config.yaml
n_layer: 15
d_model: 576
n_head: 9
n_kv_head: 9
head_dim: 64
d_mlp: 2304
vocab_size: 8192
activation: "squared_relu"
norm: "rmsnorm"
norm_place: "pre"
norm_eps: 1e-05
positions: "rope"
rope_base: 10000.0
rope_fraction: 0.5
qk_norm: true
attn_scale: 0.143
bias: "none"
tie_embeddings: false
parallel_block: false
extras: ["local attention windows", "gated attention", "value embeddings", "a smear gate", "an embedding shortcut", "capped logits"]
init: "normal"
init_std_qkv: 0.0291
init_std_o: 0.0
init_std_up: 0.0291
init_std_down: 0.0
optimizer: "adamw"
lr: 0.00119
beta1: 0.95
beta2: 0.99
weight_decay: 0.19
lr_head: 0.00568
warmup_steps: 543
schedule: "wsd"
decay_fraction: 0.588
decay_shape: "linear"
final_lr_fraction: 0.0
batch_tokens: 262144
seq_len: 1024
doc_mask: true
train_tokens: 1316000000
steps: 5021
dataset: "wikipedia_en"
Each number is 500 + 40 x the weight over its row's rms, rounded and kept within 0 to 999. Layers, rows and columns count from 0. Numbers have three digits each. The size before them is the row's rms in percent of the matrix's.

# layer 8 MLP down, 576x2304, rms 0.0433, rows 463-575, columns 360-431
099:468500526379498538495460520510560484485506541506486552547454515553466467468489460459373520531586446495455515493468519545470454500518511570515476545506459559461490488509409507457487485503506499517505547497489537508461
104:531501451433483475446497467526544532495476521575503470520510477494503481488533488436430492400490529496567497531510486486512466506564585503551551484481584528596524506511519565526488490527574478504505436491511481498499
098:471524559484525563478522554466488431478552483457537542453494467524546459498477549387502523536490508522522504475502531487517493511472442498483414444467497478469511497576415528504463554465515491559449501587530469537474
101:508463514478525469561508494566493496466476509485468475497530501533484503480462491513565466544480531513501459557526367467530439501495504518541522561500476550588502541491413504537445529554510460541472495560499517507494
100:483442500434427535487512480501509460462515467488476467490479433465446450469441520550528498507516508493536519475482452496492529536529476478570433594532498495482532557511512510543486500520498510520490481548544452501513
098:495500506462472550501454579518560491478472539484575544499494486473499425473491424581531496506509430530508502503496444532491460500437471511521561450527522448496498482431551509525431552507491466551502571527541450496426
104:496479470553481522466474557536466485552530533462463450400512510489520439530459559508538506477517498522467466503550523503462549475513550494453506433506544470533481546479429551574505454496474422512501500461480510537445
101:489450463479487470525580474475507527535482559446545458475584462533487524533564446523553391485505478514450480510525553481534484475493482506442513540493541448493516493549481544503442544521480502516427538466520438486437
101:439510493515466474471468548503546489542530485497504500493497545442527519474504528418500522472410424578541495500442440501446520427579446536520480496449504520564544504525512530537610536502469508510535552503501544521490
104:482531528535476472488486639522516486483461499557578579512518539532531510508502474485568423516508480469487531518542473460509443486559556506491521522523544519494482523557513568469418554504526426544501458444519573550467
101:501555490461470487458533478527455570507514474542517513465522495597397460459484532479428537528485430442520511556484441533496495520499469470530459490523471498532512544424549511442533478502590495517587575491524502506557
100:506386503496530607554528575446465487460581525508509538424530477527516388493518483484529409599479518471438552538426489427561520541513528472455464516514433446491522484523460471486515509468525437444466464457474496501479
097:495595526517453511437489554460454530451504465500552510445465513486485509486457445441566468483543494495479467480487430498445445442507502538510610542510525514500525524531522525523525484510483594510459550518495514517449
103:469541532523477564465526487449472490504501514572572582596457475494451557467452481456521523407486584521514539534487538588466524495541529503511543496455533572464542472523464515442556545492531501491513477493423484546455
100:486496476503534537482473587494485520522498544517518559395548558597468515418535440577505497451534503493503552551462529569348528493464535528550554404499489483575551515453448456521503429481445529530483497491505440528494
098:448558499499516485506561504442456534457557579506469558465535473474440511507512391515511510466392569486470482364478535486503518450477495554454413477502482478454495536481488494512480492440542489555500552528583515513439
099:511491540424499570458503520477413479511489507484505496430449537489506472536463449446489516488558460512433492546585502554546521455520489570494561488518497477487477489540580477551562540561542513523456533459520459417496
103:513506501494567495506511564483536477453438526500542542552467451475537423507431479525507480563553504491493538502430527508506538413503439552496507474476537500555492531469531498478522486522523495523484509446500534402481
102:421575530442450493567460567502482453500481488520523501523517534561506477509477463590539491502554505525594442500576525533414530513528478583578576463557470493457421491475538428507501447544542491527533549483532562450517
100:553500536479437485425465469575495545565531508479498515562468509533512495463507520377584505400523546622495477447477465520526512433495477447461507508595464567560485500452560470596514498460488538513496520491566480487544
096:511530551531478508439535498497567533500511528556554402511505479585472513510448409462478500520489492477476481528507595456555486535498573487478484495541529500506586455561516471473482512520479491535489539492488514454480
099:505414555449486512485503512512546466477573577489493513535499482506507483513531518502554447632480480504533489521465598518513525516518502526514474505491532607502460535421478508474472492574485452495512584512543542452506
100:480466466542503538609495558494449595476487477514509405401627496493510477403507472490450500486539545553508557482464519448541419459504514534511396547497480521479496533526491500456481423550548478457449540536545473474538
098:485488494519485510503544474497468503527435493526505456564550514477518510494467446528561532442415528471490540463440550439456476479466527467468544534517498513515538475533446569484484523537481508534442517463503485508533
102:464532545398466438534485518507519518541515509478481507513489451516478474531555455552416445545473501544498494499454471498496551421493493452485487529485475493516473530514580576531513491500496516531487515488531488539460
095:538483466438535525474481575502445509545478454471537485519523439558420528443426485507488494505482576505464515548515560480543511506448506551530467584463495373475435484506449485415518494524529430522490531535469478472505
097:518484503489563468510443577521503469454523502464545488514477518464537469492462579482484473513471423558467470522505486479528463567542438489478506498518549577463563562553476461572552463552499570480540547431490472531479
098:446486506513525438565529515492450546462515562465483534493566457578463485423475434457515599497565529554509503503518502427511409489545512563521504484516480484492515499458545555416487412485441437525538484595531524461511
103:445471501496550551459427501481526514467505501602538473429480544475509528463502539487426510459485527537580556474534486530470518477440536491475551509539509489557572485491452495531451515538552515492533510445528515527601
101:459437476425521505468525476555513529483522494514477548434404492502513510555484515431441556561474528530503541467509569426465504504469467478529463550536468473443491572476430523451568504522440493497519534518510490476487
101:512537494470496505532441458424534501548529555496509484498505514520476509524434583568474476557479450532474504548463501582503456550530431539467454456471537477490545517523480484448418484543522507507525522524516456479457
099:452590510572502545515579485537493576562549554520499478506509570604501546520524519453513536434522548505450506493446483444539448526532479470492475520482596498519510522603486571465526469470476478491445481516513437468455
099:466468475522454536489496534533532471492462411545522477448493425606554542517514438573479502546462492418480470421480472481438478466511497536462561523493503519514473542619598539557470502474511525536506501509481546491530
101:444550514480487416542431486519509481540411471489484431526490380486514508504432441514533471521471537473475551504528507534447516538592470495514541538503507455533484479527421492529468473493512490496495519439450495484476
102:457509540541444488490513515470579518528446452506478502465551488452546524507493531548489579509484486500577510467531444513474473497554497497587569450484511512451489479374468522513579470512493568547498549463454510549480
101:522505513528508527449530444522532456530470500470481487454484569493491520536462555478482569461512511555525501514350388458444472554486526515461445529463496520603521480483520419544485538484519500460562515496478504440514
098:480480480565454500542513451534434479521408508539476472469469510481494551496445500413566521519583541445539508468492544404549543621505527487506536528500437514510485375509459507439478482488519506526547508517449444571391
100:458465461572492514543601500474483487524493422537510478606514506449537499524491427553467484444477522497422456447495461547502499539542511460534470518500536385500522437476394498537479500532524475515503565548513506463501
106:498501500524530498515530482439472480444402506518459460435489439474481549514470514421512490484457525466453511465518460411549557505487508474476490494509513499503578464434502523503469455485557475504512492442429520528507
095:442551464526460493436515455509505535543540529436449434557569419578566489424449496439390494506521468455470506494518548477420557508468457493482554485504538501430495519431466438487509581521514506472437521499430517489528
099:460490437530537455544480464516590498490569516525525522500461559463505517454445512527476515435503479547517539443516521555509505535446541520520453499528505570517445505493524520556509424521470564530446450524476509497528
102:498510575496503533521521419449498559489454543488534452553479545512558484459522476497492473526416448538427490543465467471499500569515512545455552533515481473545524481442543453487468518474551510567456589548488484435424
099:540548527483538457487525508460473486551530535542519477517453494527460545463434544539467501530524553533444524506443463462526574497459531561495496492576521453566529554414526436581496485445493482534533477483470528473527
100:534539513451433513525588507462564458468444542495530520518553482431516542523504475413478453529487537556529506462540484504459530520524483457513545481463523473480489446527493472428516472500501588425525461546430457606470
101:491467493484482552449564456475509510464557567520482534523502517488466524496426439504451513494516459535551445514430497487500458448510514526468575541421452453468530507537500530483522528485481481511480437559428498461531
097:533507477493517473553429463525534534470449441528515545463483488556511549517452497469503390520502532474554520495487467468475518507472455472509522495576512515503504547459475526511505580551477489478523482484541490543534
097:487444517524570459498532492480491455464527510474494449560492580465432500545538474513565466439556469504523467482555397448532551522541502487429470510455564528622507535640532486529483528504543508520468528508426551507519
099:489553537490503536551525524479551503507595538514526456423522469443446447486520473514498557567491546549535472479477547467494513524500495500501507453414513491526525424508480504452506562541547536555430572506531524484517
103:459459524503536513515474510506515536541472495524526605431463466505464479461411506527469420573450498488512560420495494514566487453539511550451470543525499539433549442544569503554514488488501564478436521533512453494494
100:550547467482526488541495445491494487550483494534475472512447528541553507536511544438413566508550579466530503434537527462531521518527496464474465471466454484491472459548468506511453565527452440519470489426518540586487
098:490445546454490469496558464534513480543537507510534490488416520523499454455473533494488491442522530477449575498447514510552515449463512544550491447558540496492532499459533559463550569494504507422486489495469442526445
105:558488493482521556478522577523503411502465508524461483460518437577493507566461492589507488455526538504523456468492515493479528475489590463500526598493501477444553497395524510526573493518532487451459452522527485609486
101:551495468407481551499499545514564510452459545472534485533521525515497505510543530573392474516554520489478466486567507504491521480460453468418471430480471581575480544533561462546474475473452462480438531493501516422514
099:547585512489495521534528541494498559545489521522498546538459448514561559515465507472554429582495540498451475499546534468560526442493496495494501505501505546518506506459445506423543509568474518505567506440489542451541
096:527397503512533404468535507504428425503409520451505481466459495477507445511588524490474570487466525483575436580465468446505453462483547509489503549492541503486580536499563510518478494594441480498457503520526476522492
101:491570513549502503611509483510546455506545499544544504514432506487527508468520574535481480530520541422424530479510445542475561539514476423493535495587461556506442507532579497511420550532474522503463534523506479464484
097:508482528461461488550495484563456432464510415480478524477528429500530499500515514525479361461547460538518490497609485504489475518486484492483498518509480474566503495493570481471496460480445510488464492467441511462393
096:516485517526517581499488487488470475476544514532490555492458531486517550536523425508428459488502589426472415499517512446480515540493524525503611523523488503467465467487494480498487496533508454500483540434529526474507
103:481480474544507522521517498423453537526477549534489522492448532508433544493501451473475546493457550486531447452499545490462514410539452531408481533489508418513494462477580441461558441483519438493537558541536498471578
098:504539470519480437514456487532488508361444568422474505517484501536493500492490576498520498505525504507456485548494495456477553523482529562557504540509459532523583565488479504467428565535491423526568464469508564447491
101:499496490482491542538532428545422466507486468449558415535501462499483532448474457488458531492553485510422515498520536508523550487495519445513453471485486501452460422504476510493418493552440464529501553489502565427566
102:552423562543451450477521526504523538499497459584519576574494565484490540570483430456473553469539575540432581392520482487473544528503503541485511533514413477480439457515557571556491475423544462445499506472581452493498
103:512470478494526508481487478468510490545571494465560489494553447458544480462510573535509550488470510446525458524519393568516476469525612469530549521463572486468491517496465486426549494516482472491534472525511556469522
101:476502543482463454466521428445411508477475536455533649472528503507528488457535479492469488513440526454551436487515509468499512528477581469510485557490398445528570449463502559492473567506378465526443532462494500483465
102:484411432570564543433593510516524503466552458503566440574540564457472521508485460521543530506557450486563490468475463512466481523469538511509546495485463507560512472502485488454462424450482505507512481416581514499471
099:469509454502507432433456545475533517465476532523462559505499488493457570472548489472507506511470432496510499521569496486431475583547599473485509426467519439498509441556534472519525553460485560532515560460497478548523
099:520517416450535507481535476432447514374449467505475398447498519488476393468450484510559500498528539516524497452491533528562498443476508431466462443470590498505487467484490514508470455478486490463466489515472482505476
099:478479502587514476534448499515454474513527561529467436522518502490489426486512495451529465499511487455493512487468533498498489516538450480498491519506455453437484448507454465530515524493426487464536416442481475484514
098:491495534482549516473467551485555504503420455413555505492543530467515496471508472428523501513446379458496525482447559540512538446526540496508538474510488488473547526449520508536509463460480482478461514490492506379419
099:476425441474479559580499526487479473521454393451505516436466472450466537460499519473495492486475507527456496465497505496434537452543512448474531527522495488522456562467504504533502409475533445513502469457473514410515
098:486518498430503483461485519466555530517545516520465483434466487538514533564486517377572570449424551563580542482536537522523461548472527532478477478513560526441492508553515426526481506473483434509462518493534518511513
100:441478451514461484562490452479521463526520451506443577514453499444509510479523448525511473523427487520504562491471468517487514442469522471541486500544377505459498456463537493512555532510564486495469479506545468450471
100:543475527470487567455503509513404560489525565493547562483495533368461529454438450444482557469544481426539466490515468453525583497536512498492418514517486470505444494426500490476482523490538485464485533490458479504517
101:506565520487528557436534541483538457504497514460552538483439493498516465498469520547472454472462541485495492458451442505517493520522455495478529483503460480568489553511527493471521537473510525484519466450516520472539
100:516551511532453493569482489424518513488487560548460455490514505508466448548472479471504405490521505475432511504506543526476474500497542521558508505460491481494481540494440521526495457538457477480467556506497545532463
102:506563526491502444471507424492477541456470471532553481557484480530492523493440529497510524500494470541450533532650521500504514465441560524520502525513453558560486498500521532565489559452509400557490514455481443493523
093:506419498526499535436500567498491565524437514559459539598518520526502547441496530460449512511493464518435449464432488503502410455446481439508462469504505506533435523519486467523519542497483579504562525497531518553521
100:500463516459515476529541481501513483504481509458569571534472584601524458470456505431425504540426548441469457530495540441560519488480482510594525495559514461542498567468503442563548528466420452486538502487461503510572
099:505465479430486447443499470487480483489410507505504444457471471454515496477469511492494581553410531502505418474509543623450533534506486551555527407508476507477637498548497514468474464533572471491549447456492532454496
097:535530508531455479506507499432482428490415515571505511524465480481570486432455447467424526495557580412419516518568494432468518510515470559514542584549489447515476519534508487435539434564453503531521421437517451529540
102:516501499516528531508538423468487485547457519523458477440440491581496505466403540473401433450588529439467468489497486520501549494497464447535427523509463524501468498487504475523465466565544545513557471473452510522515
099:476440529485516498555472477509563549487558470458476511453447449505474606469479515556498500565499553508416496503490469503462498520486477589533554455481450521423591528535509517480564584499477555487516502515461459474483
102:518545494485541524495528461523536426504490469533436489467557455530484509457426493521566480495541459533614514467459597502422512411530480601490499434482452510569472489484476553562443525492538495500515525564507578504505
103:530486496544502543491567492500513487427524533476445525447534557521490461481572541515572508491458471610499564464490506495510552571470537513472534505497501510487522544495512452516554560482559532485568503494519454563529
097:509487496498496534487531472524468571474455485562535464537506527438450470549499483571550459442453506504540492502499536557470511499490477537499501570522561511546543554461453440502477482519532446517605445494474533478504
099:466530485441534502473519557492492562516527495462517527487503415518540473513489523515458521489475488531427426476452503527478511541496494503435454505504463477446470491482471504507423519469483492528403531486545458499564
100:492498529466500491490479467554491514481492458474445547568483492523422482454466470423482499451431467488514574529512518529466442531518500541462454492520482522526486479406455460488473495508505419488524486455468495488456
100:503556487528485474493455501475449509521509513520510544446529486509549517531569528505527465568525565500483469504481507495472467445536509490504496486489511397509588487500428473552537474512493475505588520530523459477508
097:511453524535544552497535447491475470461503434575487470546481573483497518552525498492484412503539499480561480507440423522502484506467493428487537514524489584523514485494442463474436495471523559431498508480467477575487
099:525477469459463529444480457516499528463464522513487513422545484478454520473555495385537493502445503462494489561460485574525484506529587532490570454517451469583543514528538427446495489503552520513506520451511519541486
097:482494574555505582435491510517530486458486577487516511517446572522562529540447429444591547510476446481508477467544613524471509515483485512544466569519485492529499511487470479466510468526539505564523523493480494516480
105:473468464446537543507553456553521450525486468483475522473454420390481558492475457550564417521494499528485472464521456449535473514500531454598525496513528536494492435468600471542541415567420458509459512541523534525490
101:470530501512487456522560496494525499510585535562465506528559464534506530489543454546502457578495447464534419444565523507520463507495485520525477493500471490497499475433553521526487446537408429548515514455529527503516
100:455498512520522492453431462472496547544516449538493502513437512405504491504528504526513558511442548462482524539480508516482516506466456444507504515520506482498544487453506521491531508436516441507552532554485474466469
100:486498402493516511494516538528607486472453495549547505503481567552510493435486500505450552449449545477493454460512448508450558571515500520523528493488509472493505477512481463525501540491546511490521587515559512414483
101:489502512507486484513521464502587487481570494534476516542483510534519500558517476409479579521483472461464496568537414455499554535460595481406489455503548506538541552544487503481506526481498549516545485605433485488573
098:527585535508492432514488496502517485561535487482519435542517419560481524464441449484453536464484527504510530551566621561467482487498537491532517469566468466517528520501462518509475510491497470457509491486389548482549
099:511514465550521503528542417516548424484508534516486495459414494518440556525483534559495503487496498566456489487491513535540440458539480523528502597470450510542474476522516410515492516531442519552494519490516552499431
101:556567499493458481472498550523533614558477496503428476469484462456443486415520526445520478481510477488485486478463532405452490452514483439487529435508450520479566498525573486584425581463491500553515534441500510435555
092:478480551551482545473498592523538580626507518490469516515447431506549573464493560468484556469459536534493574469506432485435572592513492533503455519539460489481559483566482428501549518531622617523523505508598469534479
100:490495519550449441545527496522440484405445529575530500468536468538450596503521489495524552451466490502449475467537509530524528567532587503502472543540456521488513493465503530505436486456461524518505457520510473476473
101:531510466511508478454569493444558462575473508464534450409496559578535452486534528482440519518469475522516526513411477545462511499500431474517536571470486543497594504538514484512526497510511433500504478475498480470469
100:507450455512473499581520522471485516501453512551543562549546504540559541496498529502582497548406457481537483480424533471527495505510494476540427603481497488513496448502600485466473439519505552495512498503508446528514
101:538582502526488532435518542505537511573555495488530469568425534517501547502408549485494393515526536551482536585496544530465548496499435434472446464510516515509469465476498470469515514483460462503429533562547512573488
101:542523549549498527512507440515434575547551485514487429568492432608441505463546454534594454493572505533546491420504557525527485489505536540447479524414589504508545564496427533488459444549509486493445466449504525503457
103:554509443477566545483498492491456567454492535485484438464477444504520466477456388581495477541429476442513466548463550487507549526522461509522461459495433475496497433465447479560513520523557490473458489557466514544482
101:445576467562556497501476541502432526553458493495499527465538515578535521461508519510550490465461473548515504510521488500451461525509428439518504467518509451520497457452459445524433477502461539491489518539526481465484
101:456473529554538452522500439542511527507539499519494483482478528556553431492476448487506476566537453483487551431498579475469485510520581470534474509488580466544436513402481455506508452523552585488512481498480443509491
099:465568514432484531455510443551530528505528410492490510455523458536498480473460533539482501489509494558605517488530527538502525527508563451473397396477524429487466469413502516537509417533528481497476485476426605496509
099:483454506490481491527500489504385520526418514572528469458355478550491505518475462495482408501493424497518518506432523525529527479493533482464546502492495499502485469516553510483485576468499484518484421458532502471479
102:527511536524469491467460496504485430471510449413489452491522521502555527571511530495546580497532491507516463529499506440462507506509479565508530497523568510528503508492504532528518440486518430508474508494484527497545
097:426571526561440413451500529449470575516555509512449479569474460544488475515482437528526490431464481493485563546464530530481451496488581531472559482463467497484462486479487503496514477488488429510460518574491510511390
102:483532500530488417505490453535500475456437464518466482482468511521523465559477469468422514435474529519494488532523505498494513484514506503557463479550455534471497455453481553486497552402537510504521479510437480523481